config = dict(
    positions='learned',
    init='normal',
    init_std_o=0.00306,
    init_std_down=0.00306,
    optimizer='muon_variant',
    schedule='wsd',
    decay_fraction=0.94,
)
Each number is 500 + 50 x the weight over the matrix's rms, rounded and kept within 0 to 999. Layers, rows and columns count from 0. Numbers have three digits each.

# layer 15 MLP down, 384x1536, rms 0.0273, rows 0-108, columns 0-127
588504419534524551393436500472516480506434464426456595500518584501551616530448426522365558536542507471485476514533459556413459549484481523460516461565451482480435500489387410532480536371530489448411538456522555421545476490448528459448563460467469488446509423430570501554522522482392533501447471482459476487455443529509536510570475444487512565575473545543470505541516500512530510532475
542536579531637578488597462531494412505456504552445561638530426534429515457494477444493506501599551433469551496478542431538518526512476524510526459471504483448412501477439483519601515475422478496509539559509515654489523528512500438458529534487557493462503489485425513534504488418476530545542498492445474598394517516476548534544427435483499478526514451565566536461549430482438510562542
528487535501492531498462404480498527513523490518593460459416474531426436452557498489470428560486501399538469417467599419536520484520523492549525548457499478462525457549459461568491413471516520490485499501500568491463530459409398443431500486581461494491601441467442457498451474486558505470511528544506529521553448489462512466446504539570554467459521524498572527362555565473461527458524
563518532469565560584496523498411497444405501517455451556503479431596460468573462553462570527451558577445489521441508499469494463470478431548434508507442438542522483463560421532604476559561486407494488384447535541464442600518536423396535389505459546500494494527523445504559486348516482508491609655470476430518573522464565499496537530493452521486504477568545365554376461531549470544431
541539389559523552427523334475486532451411534520400523491464519514568471413490525353517432474496486579436516431526511578430495493516514496555491490480565583493553616500510522507524564605466495433513573460550474442514582445506610419573471456489480463505474553512591524459465468464480538446486536435522518529524397545539468523397464427434499501461478492611372530491509486478463569405461
562470631446510506548502466411467408455506499568505477563396422478438606538480525513595477423511429493462526505535406466553434508461620435475381588543512507474555508540521441505545501561585464450549467437541535441427477632445452488493534508495528485439495462441489324466474440583462514598652558522445535547467488508601499524513527524542533482551491487570387567514525495480546521490495
607515516479520510474589507443527615550485515536510488560485522459501360504470458514427597410452542500462582476485524514520483510549450462549531522478522451541470497423579513497458524527424523501494588526470513606525501489573520508516540562410520478458466539449552548511497458446531521561476573495607549446480370531499437506486489522457386496529478573535549476488492554453508512522597
490576502490476523549424452572622543564444575518454501566464401483493505461476515580544501432528513516536535529418540402505510533499485548464515504479559536594445516518498555484430510550576530530508571568495505578476511511497521550559468468501497622484547532467545538482495446467678605535453446490535467425474470518498469579533498547594497542525484461546536490465476526465530559450529
528521494509533549617504463543434499388437517496554370555491543481499515518557529478561530415575402554441455527537496444486433389605567494481555544526420480621411514639420445554572577486475578484484450606512494453489515450540582601456552566508495499541482629505468534433524488642442467478450503413558498508540494562637461436412443426495510454489547469505443467525524463436475476482441
472550550499481527497525502518410522483380508534529530446543503529511510526486503558490530560499536459428456505469565552496434587531503518533483514593407494485526469511478477521498515577514468500463498481551558475541457393438502529521560577487509567523520528426522553443541523544460530459499557486546479430408604458469461462478579443470422453481498420413470437449443513556498411576492
430506548470536531520564435463410455544545513506550553505508461449542550554473505524566546458450475552476536636533501543477472549503366543541404483519458441520486464524487503496500461482508521508569480449578555524470513597518440561542431492530514459478554503584461500498494372548514559519422549554512398480492546457440533462495379503471492559562565495548530574431459495502548486447520
434508431518578460492566516581570528528565494416575410408409517472526352655416484516533470362545415456510534508434509510531486507449468502508483551630579495488411511502433538540392501481514389536427422529478425482502549557421426542445435564599507530463524426506461515459552531459456501400414510495358585420571522532454556451432542464565503428515553465520491445574489582421548537509543
515542463503438581535511627541468490555492439449504460541566485484578513565522500508518552566480445523487488475509532520448463481461497557515519542491531565490478485409452424577459468557540468500519541549473518584501422515539656577427503543552549484527546440509555497586535494511420494570521534596639535599545530484440548555596457503498547440539553566449557535520511509475549464523465
619554499512530490443539540405650412521483515509511518539511482435460660492574541552541379505507579462492522547501557514534515454477556635446478471483454451497444452527545464495494443450436475486522475493426534515413381533553530503503471511530444572503485502514614572462577542467475514482457513487481541427496479481406527518519546496499590608428534558552454527565489511402453518501544
552472497462474511545578517571522496522386533493526462503498475537490551518573474596486446423395459508498526509475497480525482462517562492469502411487432509473467470479457500510431596519511510555479479561505499556437446367500424475607464567360563513486403507526536542564580587551544468517468497383571517552520467412546593538521497485474482452483540551422498568530424507478499469462403
493466443486452451497538451464507538479570505565496528430446507504487431442487513493528509451520441480545551396505515426487505510462511460481459508516558608517493505411592548567456487529477496526480493616459539489553512469449531371456482479524513521481495467419532496452523541451473476482550479546451509642446514446496476450459470431525569428598452490459448335436473464495491510505478
524513529543563495540518402454455602507555456513488499533518482571491458599460533489386621552509557480434486492478510483508556569488452520501511568472470445432569425555424485497528535454545449461546615468547579466455474442546487468553506487372510537549544461442499560413524423393503441405470524499502460537491508499545397474426551486484458512496552475403458468490456476508466475515491
518512537503576464439553424454517423493503563457525459500517459466525632487536433515423498546495563404543479541442438535482641444574510543445487480383483552372554507514461535449516476453463511470524531371472491581437391558539429515433430498492593494422434509484476363532577509562544448558448448490443471438567519565459495535416481504436493430512499495546529506504504556436538508488456
476703517514419449471511458468547426470545527512506531546525439501525555534541621562479595492440600525423552466560531482442540435471538462535501511422577444504404452435520571577444444524549567469516487513535524469472410522558468535471542582476570538530464476542498444492560479598513479515459527444495525489610599430390444439510492537423576598550493565549617538497544482451564484570519
536481517539479416499450538511545459478484462471542476545536455485560496404492479489479661480552467514450506411432527530530518473496495465565513494512400452387526423585508525462504574514416566564504525441480595494461609494493485472594554505448491572466491471523460456452520478474570490448561468445431481488504536580420500553466471377586497541455428479531544472491523468447400452495474
571476581550477441466560497514475459450468518572524486479572535501467384472462553454374542444474464563369524486419520481425423444552443496482470422507493553472557510406526505529493521584663465524524520469469492520587461589574574461327465483466496517486446528538500433461574484620493483534473485546527430542471521530491524468420457546513523480525496411542420497485479479435447447441515
509524554586509486521455503458412493514459498507455424353515438430482603536434518479466489490531564493525550454526530511564507417584406540508459492476520589553516441552543543588479576573474477445522478504485510590401409544399510485477435519434508400549590641492478514530559589484436508566597478416562528454464512479457484442436535539500430545482502464469399538654463485466492512619516
486448613454515483534498492456555533603481588470502427471567498560557550512462467513471480534583503549543487544503542641502438510544442506486481535484502494499433521547520537513615533481484516493473520499531427473449586539539436467529536475563565496464483501454511576517471512424536540505434465563471561450470620465534466500552450527462564565494495396452425522480428536502509561532558
498599453527474589541595496528475483482555559551526468591457522404431429481424440532401396456592508459426498539434598513496500550441490414570467474505419529517587507622461501436439487521588447423451520508490440463636572375591494468506613432478527481515479509466416511513536546553475484521515486521487592538456375497532456513501559585493457550400500546589498472593479490526635423456544
589441417511422439465477545518387618549429461472452492487457464441492660522548458489520535558426509523521410541476452442442446474483430505540628481516533454510556413556513502448528557506553515423466455397541535554537506528439486520438567476528489464450470484533664459490517531519498492482469467465541494507486506518490511411501497484545553371490420549526542530461564568619476552499471
406515549512422499468489470428470487417522542537449468562456476525509358507462506528471539458543533458446512538391519467504550540505481489495514428505479496517504476527511527405461476470495485593445497561534495536476494382350548484535514575422423583484554530506458472466557529514537478526460502502619542504551503564550523462460592506447463508606626499425522540427556518455555421500467
484502495458539524520546522471485482522419558568496437585486549557516438528457604496380634496586450478476444391471461553584542485545575481530537501494553500561489491452526577527583531529537521522509416445496425529425423534542575412493518427497513536598436372515484520448509493538472544557555527513484479413416470517535475597570515422506499438518527553565462503462502573455532550477561
510490537557445572490477515512374483546434445459527528614453470539496382578517450512534529534611443572520429485505471514566507444530533603545479577382453505347420521438560550521508497494474521472387413587478471442485536540637574500602585501522546488456540478505487523501445550495563505495639521512464444453475482441642560514471518471488594519557496527520542472503525392527513479477441
455456431448493500552469597508476526533523432516523502425406401530525547528522520445485531452531429508554569436472496566480533490443533490548451393456432626466517474617480529540488476528499480398591539546453417422431513492520487542485526527481407443447468433495494601427401515506479422450473457503425538439464535613517544527452472480418455543456539480440504537523480457544476531570517
486546534495540456453426534497499466486566471533541455515515494617499555500566491551551475491519487431537498508510488548438550509440538543439477467526430571503453501498530471431485525366412461469496538456587494482517467479473463418437449494460458512510451570540449504491545526544452577424402442442487543517488454514557436529532385473638502603389518490543532384449514442557540577487488
524615514488433555321549457501554452453410459533498511481510561553465566481379514499601488518469585532515464421409558518500452493513551467493496536470538452571529488460478561437556376517528414518508445407528476530570519414577544462496653514518563492370435549476400472503542429492485527423367485609484506450489472500472448513464431492549431502495565493437591516515448474477528648505429
530525479550555540489444452471490488493434593499461478473624484563545528463488503540565495589584591470493596482511570497551432384462494527501470592501452560521561503493532500484503501510480409482527424464442511432538631538557540516438443559522483534488392512485507543616499451479563542487503485461502410408526413522491514584487579462541483488482588494461434537561458490441532488584531
501502475491496641463427442454524483525532564546501434587556470491548377535591420546552435415636438577592466572502501568498442565531588537501553482458572442486550498556495459474488528479521499542426528568507474506473458478489486543440587477546512509404559501512501499457449585455536545532480457542397452560498590447525579536602485627408419524498479484489561502538518503454471512459514
502501482477403545572532429548463493448513423508537422537468511540512432437547459424454526495476602592418423482439524436461488520559459452486509546498645434591498447521546503425495479469540570520530453470531455471539631551502501612500553578433503444513598501496463510561530509397547426417553467570518567431470538451449596479494417513446495490518420544515562533491520513525515496470505
432482456514524499533447458459436583539449493517527554533430474520545436584365500496430518502482556495381591518515534511462430450537566489458505451531483534383468447527430493465519497515485468471543473511558476539525427449506490454474518506443530452553491422485448477556414532443529464547520551510467514558524475503519416487526470492484479559495444435495529458499550496503471511442495
496466513464540494507535485424509471559437572377604480525558409426510526454405532431438480429486487415516539471490546604521447591479495513480518550552520526528406475498527536546563496413555446549476510461541481470490505524468553554492490395477561604420444528476403499480465468534497481470448558480461479494510380560561446508374418487490540557503493519468505523543469480495469509514515
527473472461533481430568530527541425496434554496524448533437512478503542526499459541434508527664463537504453495453478539577560523474490560468507499476408476492553576411485564510567556507467525455470554535417515478532429568494503477476508497485464546490455577513491553476476466541492509516606484453499508455516454578457573424538472508441505510634396465520435491436514436506588496491469
549495511542485567481467535538560460488512477499480503522538563525366552414501565454566495460440384542507488527419489508482479488494537519427538446491535543457495395516506474465572479420560556478492363563648414464477419559450525430486542508595523486531565573600491576478546546517519513550473527460502460469422672415450523465436506492435471367376531565495418438557505505483469555560548
480413444486506414453504607480399417501597599508488518527487561544453516575440471485562442529512468576538508451549482497464502484499535480521452513539523525500498461525534436401456453433578463526465500440510429647601562576560353460492459460503522476541549497469477423345447423512548497583457562523545473404472508471436496465487443459359515423411512529509548495495474486520528416481494
491486460495520483580518509491439413498489518488595509507441482399414519437414521422458588481572476590491590451503507509548454449586519498603468527463468457530453504441482500469548547474507446536456468529499506502487570608475516493564450484588513545552543547578607419469460502532515477578498600507391526528460501520365524531540497423623557487402519498417497406553552516580430563514494
526506458484466478413411487521444520548497486461494540516529507534527463437532470519483500480415441611551473515515607567410550493517506484419440430529487440470485516462493528587540467460528391462434544444416462507368519490592482535440583485540490615502472428606502596449540549474473539588494461482410490456595591440528531497511532461526505509483554560529501536486545526460353537460480
529475427395465392543456576497485596489471414530514536544606459475487500485455469501557394380433533445487539503512467443487459533463612468446429496481524545534513589519445499472471535426524473519579463508446608532525550564537457476507490510481478569446471520600514467564443389524527553581438476467533449482529521429591544464417539488446521520458395514528476504563578466485475445492544
504496512479520500466508514475540544477520540533528445490528448477496623581570500452544506543547445493445476475479528413489515489425542468447474481548564446461498465438410481503534486492468435533571618418533563484478563541494391501491527424508475490469561548472592509610494516527515508515485499521526510507509428534551466492579523460475464440459507565511479489525490486548409556480450
446458530486486390560482462513435489458478438422526505524423468521512547481488470513387566539432525520489519505567488485560471574523474452441474529540512441608556427560490566418465441580542472486488474484425450421541528515469518549537478510468450476469464480528459503533418488447537549508469556499435480546476461528505556637420599489563536509562568461461431446547497467561448437550484
565437470508497572492519609518495517415496487505481415523577436494658440472611440453531508501512557368432479571446507527507510476419456586460544545412575506445511504578550470525423383429483436511569531429515499523460491448471588499491418457506374500480514464569477515518544486435506492582514450490495402379580405383419519488455526445469470483550557511551522571506469488530499529456513
537573508463524545390553494477466493515504578422454486500442466420562538653580469507398438474476430470583583536474418541488508572470473379503559590445555489483513560474504531603460451492540579501467520509459429527431457536550523525452418571486463485472517502527488511592585466524408531508436456479543443496450483527409470549544499482596563488476524641588483471507487431558539503492497
523424573393534457509512488440452511508511482499511511453519491492532522519511442412408487544504467421478437481494493473406513512475484543475515484490450478503536428419415418531523524523578454529526481487454457486539411454447502522523494483476544567545444426577348477440444506519517485548497521509492536488536481453388525499507483460531488477452561579405568464569530529481389508546522
488452492465530493486516428449472518561531493529444574477487528488510648451503539518462513489447560601454470460508470547523475508543479567548496524579508524622569505626575473445497524560493499461531511522440374566534498534502531500389533482477589499468541609460554477561443452554464475468481486492449534515467512484462467531570592571562533571466457564494610569524529529496474518536528
409525489463483458478609470500529458460481539546590500464468433471510482537452575593529552455390454522540582519516562523535503596506545579536464472546469529524457401449486521437553446625546483505465634555447457407514503469396460555460546493492531520525503424515521413538495462592434465549615527495419462512497533443564499503571524441481563471455489466532515476435521577501480443545545
478523454488484565538517488503471438512480477518404500528461454547525481488517458506496466536437371475492461519467452552535473431475563478562614529480525563502566464560437541483524440375495509448449481520457525445480404439482490538614530443489461566461577501452535490467428555425498572467494483521559545536456484432451460496488587384535489468579538523426485526553494538462552568474491
466536596504517505467543433423557522459510492510501497502524349527421544398459546475482509497494561431426479540548568536519544491549537484407531461523483504436540511492434550454473521568436431567559531371472421526540462517405603537450476486549557513490486520576486427478422512492534437376547599464523539437478527476447553485496499457511550439469458560480579477438482495616584508522492
475441418501508504529484569437519500500500451467441497519486467530522668485476601498559499496530532463411477476484514550497524492509493523512484459517456477451516508473393527504589458519545512491439584479552544453523427500577530519433445558574464544428392516535562378468557607475616456545504447489481553536460544443446555523454529461457454592492441615628544565507482469481491506461528
499460503528570538442544587507398449560530553516446421589522565447519404541498498553465492512526330505540479546547494476493440505451527484480504443494472506491528471477498563441501501452451556531444492551501460458514581438490434497394476451563391472535485550500474650437459571387521539428580534527515507566566591543436460539613478500558465544548428413427500570547472521489371574465532
506497553528437541564415484518533494495483413462504557506555481541468656454647567520428469470514538416508395599632564531512571479428485564468464528426529516634506468470523499492502532529411522528503514432524531493521443452612521476438463548437491421406501543415576528509431470433433390490458509546559476531500444458616522496485540455522433493447510543512490541388464479505447460482439
442507480468500487499531562412439485434451505464439510457452572522486632555333513544541377516459482524469563476554405603588448442572486528479517507421500501484595496470518504484500510438451434570541441488541503508572513463424476508507513519503527502558439428491415506454540482558486543563532517460586506444515514539549502465415447562490470495486479459470469498394478537494379549452516
506449567450555577481495418490476432512491504572496526418404560445561470447443421560511555500513498353612486545498490498500442538472542487461464406524533365406440433506542522437582535533459443479486515513502458561582366469466531417457494522575424544526405548516523409484469459453466481502588491522531464547510434460516488524395469493497520481619443526417431494462501503451513516465464
493492463522582635529482521537558526499598432434440487523458507511450428456519547479441488406471549506460423386404539462506495514517521476454449466492453532561475567592597431615547472504422539562548334457433512541542412508470523445494480446599506464349495454564510552472482588556490495495526495434452450537541465504530389442455481474506463505448558474415601398562437482514408467411513
476543454532560498442488380462607509508395445468451510547458493498507492556570436562536558406477512422458537570387622547560481466579472416528485478472595423511459464547455493496643522525579447474511582466618507460481464611510446501448510430483531548440512546413453470482487509518538400423548479503557482452430494464505486468428574427531430513485517444467529510439474511579512489545480
528503496508499414469495436498516427496517468550480560450603389482477492471559499562536447485513513524519483522525483403516490551469585458407551395447480538513515516561526597539520456515573480518580526462474499583500484485563516492464427489516434498439549491480470547549498467526554511466496569424566407499479556439483501489524439576480467421506487521489545517534526502470519503569523
588502588459487437560485518438422487543624531497524472461548549567572534529516452573583496563417598498543672443552490492405415535402550593498485419497454537500573531415457480558503500514496486477465495468567483543546508601456474554471585521462582482462502617508512474494482453550440510427590452533431564569481493525487529440526539413596563466446570446477481401540431511575612471469441
445446579565448531579490530488458506588417523481533570530608525447546478477516511544546508516636503445496523476403484463530438476520558541573443475511567609501528499486470480425510576458480519577504431586503510502612535490491517572419544482516595497622502517496506516523545394546504585488476457519518457494470649570527542415469494470520515431571554513458504499488455458547494442485444
441387506514516488511515461499492599468444559510425571565530461528507676546498410527571444522499538391474464487496497434496522412447473530511436552504471476493514553473464487530504543469588472502498545561600471387464422508473447527472474499491539552433540572523490483460499410444522590559447456522540570539534483500499450470491449549554549570437478551493492504451475520441448533563559
566543527444574531544551454553551480507486541516577440441448548517575306585534481470600553438503540440495515520541459471496496443462512607515535582547361533445485425547448487429474504486522444542496478502455481537451475467527360514498485511532513501481511514578446451484537575441543493466510404503520537510471452511543501407633536455422639489453491579526514549606374520485475546541492
527404444571585544540452560467539528553448469484523520526477456455493508500492559554411484496523564562589577453490521484489483479460507485460541508458440565536460545559548504515524450470503534493459518555502478504436427583598482493451498539578518459526571446431488503414536452500563495472489524547469498436561492549454424536418480465522492439418416543525540536534528413415572429495513
461488550461600401425585486472556524493565485537550455500417454369541450504448542536506517429416472448505491444554474507450405425451432491520526484529537490536550547541551593562532486520444487521485435525516457537486494608513485511461480548484442454554525525586446527567469459525426450524495512402455490541499507559549543487487421515402554508493587455521538583580536477509386507406502
481421498435462465572479532471412511506504482549460508521354509388503307452532479490467450420526508473628433476378516488411423558477529495571491463529478439611565587420474556480429481402534456434500421547494414505485530463494494468505584629581501458490602606540407613463491411502483533484373437474573505584428450454615451474474489511551478437468482602470541454498451526414408543430444
492433565508572516383533515497488497623452520470480516491564595544564427503532484454507527640513437552511481592528518491497557498531578546569408454587436427455486498493496448505579492498448538560479402545517502431527513524520541494506494580453541447529451524554565499549468559567493538476507479564468484454513522470542467460572496573501494593558520415534524440482465524413570482533492
496452561456575521531468533413515467502514475447545469439476524461560607425462463476537470506457399530558521465522488531496546500491557481587501544491530541505550453472560392512483552483513589603496463514476515479521493475549516533433529553468509482455463464476542454526549535489380437460553491573524536564479591477465468529536558593579553531485470532577453471444460475499427482465419
497571542460492410486495463433602502543478402430424532444455565510429425472586442453462492546429542454488463404426516480475436462493418577482514583564449508532509421610494572508595543462480520520463531413475424490629578496540376625411531480505495460545588533440422481556509532571579461511595505570518534484601513547459526439508528514522451363470448541519451481454524480526528475533490
493564464417501522416504469610485463394464537540474413490537500456546514502502485467553536439514510410535531491472441595545389402425530470554447428511561456456449422564548576435535505507485480524482445504478460545427544436502463515541489503535455536610567543477501460539500590480500546501458473503527457460461525531466541460548412492564586615475472517473419572566507571552507488468583
448463423509500537437434524555504543464512573497505448471411482538460526458469440539508443518579544531554477529579476561450468507494614435489522494521522524490509465493587480448455493611489449452502474452508474501515437529435566540573455566626507507539431531535562429408489509491456450376520563479424563447511491510529497530460475463516593416493526415507520488518500466566429392441550
528488481480421504607401668476504562444494481481444518560425588506526564494483443632562541574456593538375420474535501498456525549463474540522573508435545543496444531454428469450475525414567499460451449494452443477524450531532495439479598530488500430439504453467452462521576462540497483584468599481575464510439583571446475449567591556458474592506476481567567446460540417404415527472495
456513488550499401487540397535529558460497568459534510434501489469494524400475550589467381510509524459485435451488524441474456481513584505455497491478477502469470479393445522502563463485349492489501547521517486568542454443532499532522475512401579453401542552462479474509469531471551405565527524472521463451544448525465551485479509502440459501469436499464481539542504598524513523513464
539526539435551535505577427427524478521455578544558554547453503509476401435546647521509521513500511505523477531390503549586379471510466505452514494581575498512448517519534469483492495468541556488472546527547378440469433462518438522485454459499573528468463567497321517526446556501487566454440441485489478499488448557507549560392450467405489507479496538486498455432555480587453556546487
402530520591549519480452480553430429493522480464401474549521527484553460522377467490528513536536497514605450382502537479569449457471500478515596394523596471519521476503445463493483438447474455512534522463421493511509450473526469506494595500470484549593516511475475537343418482498479453560509506435553504530490513422481441523536484465598447418572428431461396542548470438486471473455422
556481432520432602533530492484529515525508489465505495533500416377454565560551475547493527615582549498477516547545463492532446579521474502461415480443503461479457494546475506544508520567441468550516497514478505320597489386493510549465602485466516538559563463548480515461482511401558471508585322524419542444536498514450499558536472506604537514531536555490468516507488555497483454499532
430477522493481586522469513536475557506464501464516553558457468496498463554508437453458496492432547490508510561505475500532618477398480488438509496507453482570434471584525481480546494515503530558479471535551454577502486421524372487545503494470560507468514483548519535514457441525440501477480561512575464536488436463331456469492502544498475523433491532430400492486560471503568499495476
498494551558550426526495558534460529497470396494521493483480482538419470583472534520558536458472473517484567513508423493487462573532517488509497561484467419470487526485570570468505512484546540489414529515492620504507507392530523502465418502440553460449530467491504407540521524603507479451474542537500486546494491492533422420532492459555435548516445534559532523385569436435584486511505
492510467496541572423521532459507580482511505524493504580622550429456601531482557590463504494476538576498504587574483461423472479476477527528503408518511502486498513538567495479494496522457504502456537566471524490464455573501436504511556430543491531532580561457520556518502588479518512426482556528553449552489426569479474570535455568452446539517475445493549506509413455487535533479549
488453474588549508480528542452536386430478439522446469473503467535516388462537545446534436480544543454529555441525501482476518391522553484512425406483524450384548464431344435407416448593474551557488464381538544523512549503518500439550530502508512428541526492534482477515548457476481476460457421496500549428545542598477488457532516500457461535460432582383554578400478590550531514456502
544553374461508439520467502438452432432477490447527401496545390542503566477413488471452499474559517543480426496525464535536707436522348482521529491448465555472491548472526433477417498547511470485460453509513502468412555538486576569390516507580448511554532520543525319516487494514543559581510543490562488489468563534516514458519599398475563493446415433521458510494444429508504535495531
501516474573466477490550505473525579489571551563551461526418522505480553571570521575441500405409506512504531519563549523498489431532468466472461518514504529418440554414549594473496525452396515537503589628389417557573460348527530484492512487516536619491522471528499615511594541459507509505433479476498566462542543435504486561491454519575474514467552507423427572408580535511434554498482
472514537541432534426534530457546482452546520514458488530515510460476570503575534522454454520386481400549559487502631421582484505532458501442524450472558533466527515511560505498506498516542498447444545536421491417513519489522545531525532540501479525468585409526489481484425568485468539415588467495567490541530528489360426498495490509482594397428518510487454451470457515586450508408541
450594514599497466412469538515610519488511612485442645537515543487525552482460495506503546443541468366497518505558467522458562603499482415398535405547445397574463595489345493557471489464561531459463456507452455519480527490489458520515474472489510501442565520456557673571396485556428501463454545495555514462542580454472512579498547536525434439482569508516605535518531534506463449406459
539501412514463477441579467455512518473512423468479462512487461638612444452479487488449552485510510497523549502447479459527513483502496538509555517510559488512505462470523559537446522473511541528514531579517492524534513474417496455496573508504561521451542553500566527525488483519458419477582465455468457508485365475540470463540561459480450474489469453552468490558528471477473525457532
416569543606516603496500484521497491541389540479451522521453556547501627485482580478468421494570452453535438516511493479523435490500498489534503463497415496427502530592471583423424472476512531543509569630397465412542523552464438522532549564473454521512451495392510471493515510496535531466487540486498491495513516522453573462487488480460511508482524508526474389528492455556598471472511
502538513432543542478427414520486431491471527497553490473473550441490560452558534537411473478476579559497521387490576625533494501404511535557465448523444515420444430523483505452389445461430555533449453472577557602503527532434529555546476507513547414525542455495508432528463555435494528530448432441473512543549480553509463545442535463566421515409487502468535527501515516527488520528526
451462532549469528521583502499512561477401452385517482501476481477474637483575467488541564548464539491462588510541525488535483466484500501439520453529442479449475576414472463489553553526448467514475535477540493535531492548429532526438422571477504539483529525579458471522552479478434489498526492474519458404468577468477533423500476517477494523461480522446545520526461510456489495542494
569540489507589571512537573556571499553465491520623455535551505590469537575466477554512429519491565565554494467369475511572501493552499457439574508506553522383517537524511483530535505445412480531468509547484516577554500569558597460547488427404548558471469512508467498462421503511508512454520437447609488576513536558480443600462522414470460509522480462545517558532598552439463502477571
474481401487537532531408474399465491499431465528387471460582526462530445467509481581514448458614443536580497443570476565528395492468522534486459603533460558445377574444392487471397510470565476511538388489651564485579483581502454522527510499539443524562407441482471504536501556488432503587512522430402518627511453459429565453481451512562494516507490529426479441479495531479468586510581
518495550464571458466467533473529584472576485433415562503364539472570448650447498457575618533468499549461517506480398470576487537503498572472498496506444462536451508382544551604511462494412505508534482459602561443532498413572492505483483542598532463402384434546508448499517540597435513411509482406437470469403579472543524511512528479601457561561560501584511513467554526524446476556554
460565551412444508560570493530523411468448477520398488474441489552565598545526413526483459596524548423488404538537487500582496624485454564487530523413543446553597443478495467502504540503515449561459503524501470337507546407491526545487501410533559568548574539457508452516403529527477444653451555590547506541450517510568514438510489515474492491537530449408524504491518447475513505420463
543467547470566488538520506569444518504524512393500516465433474536523484565430521468464611456571532439482439528451538493455628462593531446491514558553494420435527441572506445366560529445471430487513545459512504419466503487478490513526487503501486454455498535504540509585485521523514467465532518454451523456502486552482453535535494457491523535555511429474613490471445529538480506529483
565541530457460522484532580551488532511413412398479537521530432502458517566593530452448442525457475569536569461482491475479566410553526569501423560529399536494609460471558504498498529495474519415540550476478366401570614467469468522648500563489517481555428496469529552505549478512453532541534544451556452489448563514445456467472510563498503488500492637548520497458534440557457481501474
536498581433475446463450454495496564461511475513545462506446436421431476567395556519503498508467525487549521486525576433501553609548498421468574562463408541535488446541505521503540454466470474523545584528482446473534578512472477518537431565500402503449489591515452488501393519531381469614544465510429531475446429514483526503459516555522515423451571547555501516396594474567542455492495
525453437483519551533536556618438547573557530574588490470487448534534481543569508467529485546480540531527473490463520518411576455473460494512531427529545516448452547511471533527514508452551497504555485414495417430564471525508507500455518496550478531424522598513529485552523456475459473525511401477456456538472471357537516543506459497383463517474512505520408524582469459508406528557538
513533474586506544441491516523493468469515523526531593556484459403543524492620530494422520454450353446509540498460467338484494490401546488426535486495474425534523531505554464510500505460488512482538516518485545436529441511510435495457498520475498510555422521480463542535579496482626492550410489452526507513470492619503494490519505490522525427466499480502497416490547476485567530531567
524541449377410543607486513585524565483410472471474542493553477552511545606552497526522585520518549472617505577516514450512402486482517432570531534564462564480452459523459418518459510471532483396568620448493501519461448479454484542485481570603562503525439460517450456658631585560458511490507455385419445469467448496377555455480522430530531538606440358515509581471519490524478494425590
524514555508515443509505528509580459543444591521456485455520451520530647537423523509486518502515487521599443430508465488574464483527510485575548406500506435532621559442455511543459501490390469446421565486480483492504544476465445469572599459573540566522466508516515411512486499499450470468535542563494528423561456577466540459457528491556587503542540556540495494437528451427452521452473
541542508447552524432528610594576521468433475552528435532517560538489597506479452491513502479566501602530603528473483554430417476478531433444453476516479532569553557573513531448442450563573442598467483503468556514483550549496555384473539554559489488440582365515469436492559580476542495517486558397512610434427485546472507505509553594467528563474539552427494479504503524505524484625415
539540423533441449472539496501519538596458515534474496512477516458461599488486431503416425520460455527617545483560440545427472517482478499495533492523472523479563479438452531576485494424519458408602523574438457556550504542461421575519373439485441517482550566536471544542524511452510551542474523485422463452541482455397534554468502511439497579554451488493503553510515537504492424523469
428572569504535516482480576441464561520599438560477486452494455515499399489506474457459506510518511534477476528517501425547502524551518497437463402586489455581497577450546507507613516485419491601452545470587561469513609535516426465519565508472595424494424508404478453540486503442468469539526569417515529466488482494702508457558484409501573495532495536541476419538483505392425512534445
426478503498461450584422579465525546507434424538496457480461456422466643541513517503480493410558470482396565506538381476602402592506467426500463554509513502507546469596425480598480462512521504493507500506423458425424557560410507448541514459456502479466549476545543471438506495536521570461385485501555500528506501451431532463518533497544491444519475523466475472457526455490624497457533
540502588544491453484533523519536435513520528553577519552520479500524540402523549549510551557418496451597532501420546505585483527461492445475479493536455442556581460559414482540501467536475503510472457437499597414376449429582600479527559463445553483466566428423530526488525515531522559525510452519479448573440490452471442467613459588522535522496426549448560470562589510448407533406484
494446497460501549479585420563591501522559434458532541439462509506582375495543484364530514483574516481527474505474555471509511516466544536583508490473514510467492448427501489428502476428478490455456525533532565543451581578506494521517474428467375483540517600501457483593574626460515417440551459484423454494577532548498561438567425512552491543525429470473470563523526500485522438515469
491560470448459480482575527511543487569504562490550485529410556542457439504533515589441472452474496514529613496491489579564461501576474545528520514623596569524415472445542592455545476532549500521535473596516532597477547498486554452452537480471508412491493485478511586513507399569536455503568455547491449487572591603419503522494494486478477446487547522497443573451481518528487544519489
484515467449448521462441514524517508418545530472504574504503450398526535624526500562441429547487481494518500516490474474478514617479476551473487575496521542505457477555509559592480466474535568541486480580423445491482494470595503383467537536416525515510548519558494545448586503423466462572426511513484502527511459493377520502513487492446540453458516482566449537472535509483542474578451
490571525508587536476479436554463585453439496466548554511469459446463356419474495480467430459461632514494571562450500488379614488473504505471553480519482510505420569545436504447388454470522484450495439579518455498449504460485548541538478436449474621483676428504412516457517398478424462434594484503431466465489473554467451452455523476495468493455447436488508448563496522569572488466452
508476438427527483617465407472610465479493547418532529433504478520452476554486491481480456434475477402435484558501571455451464479476426500589530449512479471478546425508390534501504525476579505513587501413523513562463427491422406526568554487489416523413541419461457492477551444463570511474521527472485512490526494526515488527355526496492410486556468541517460517529479444523571500510530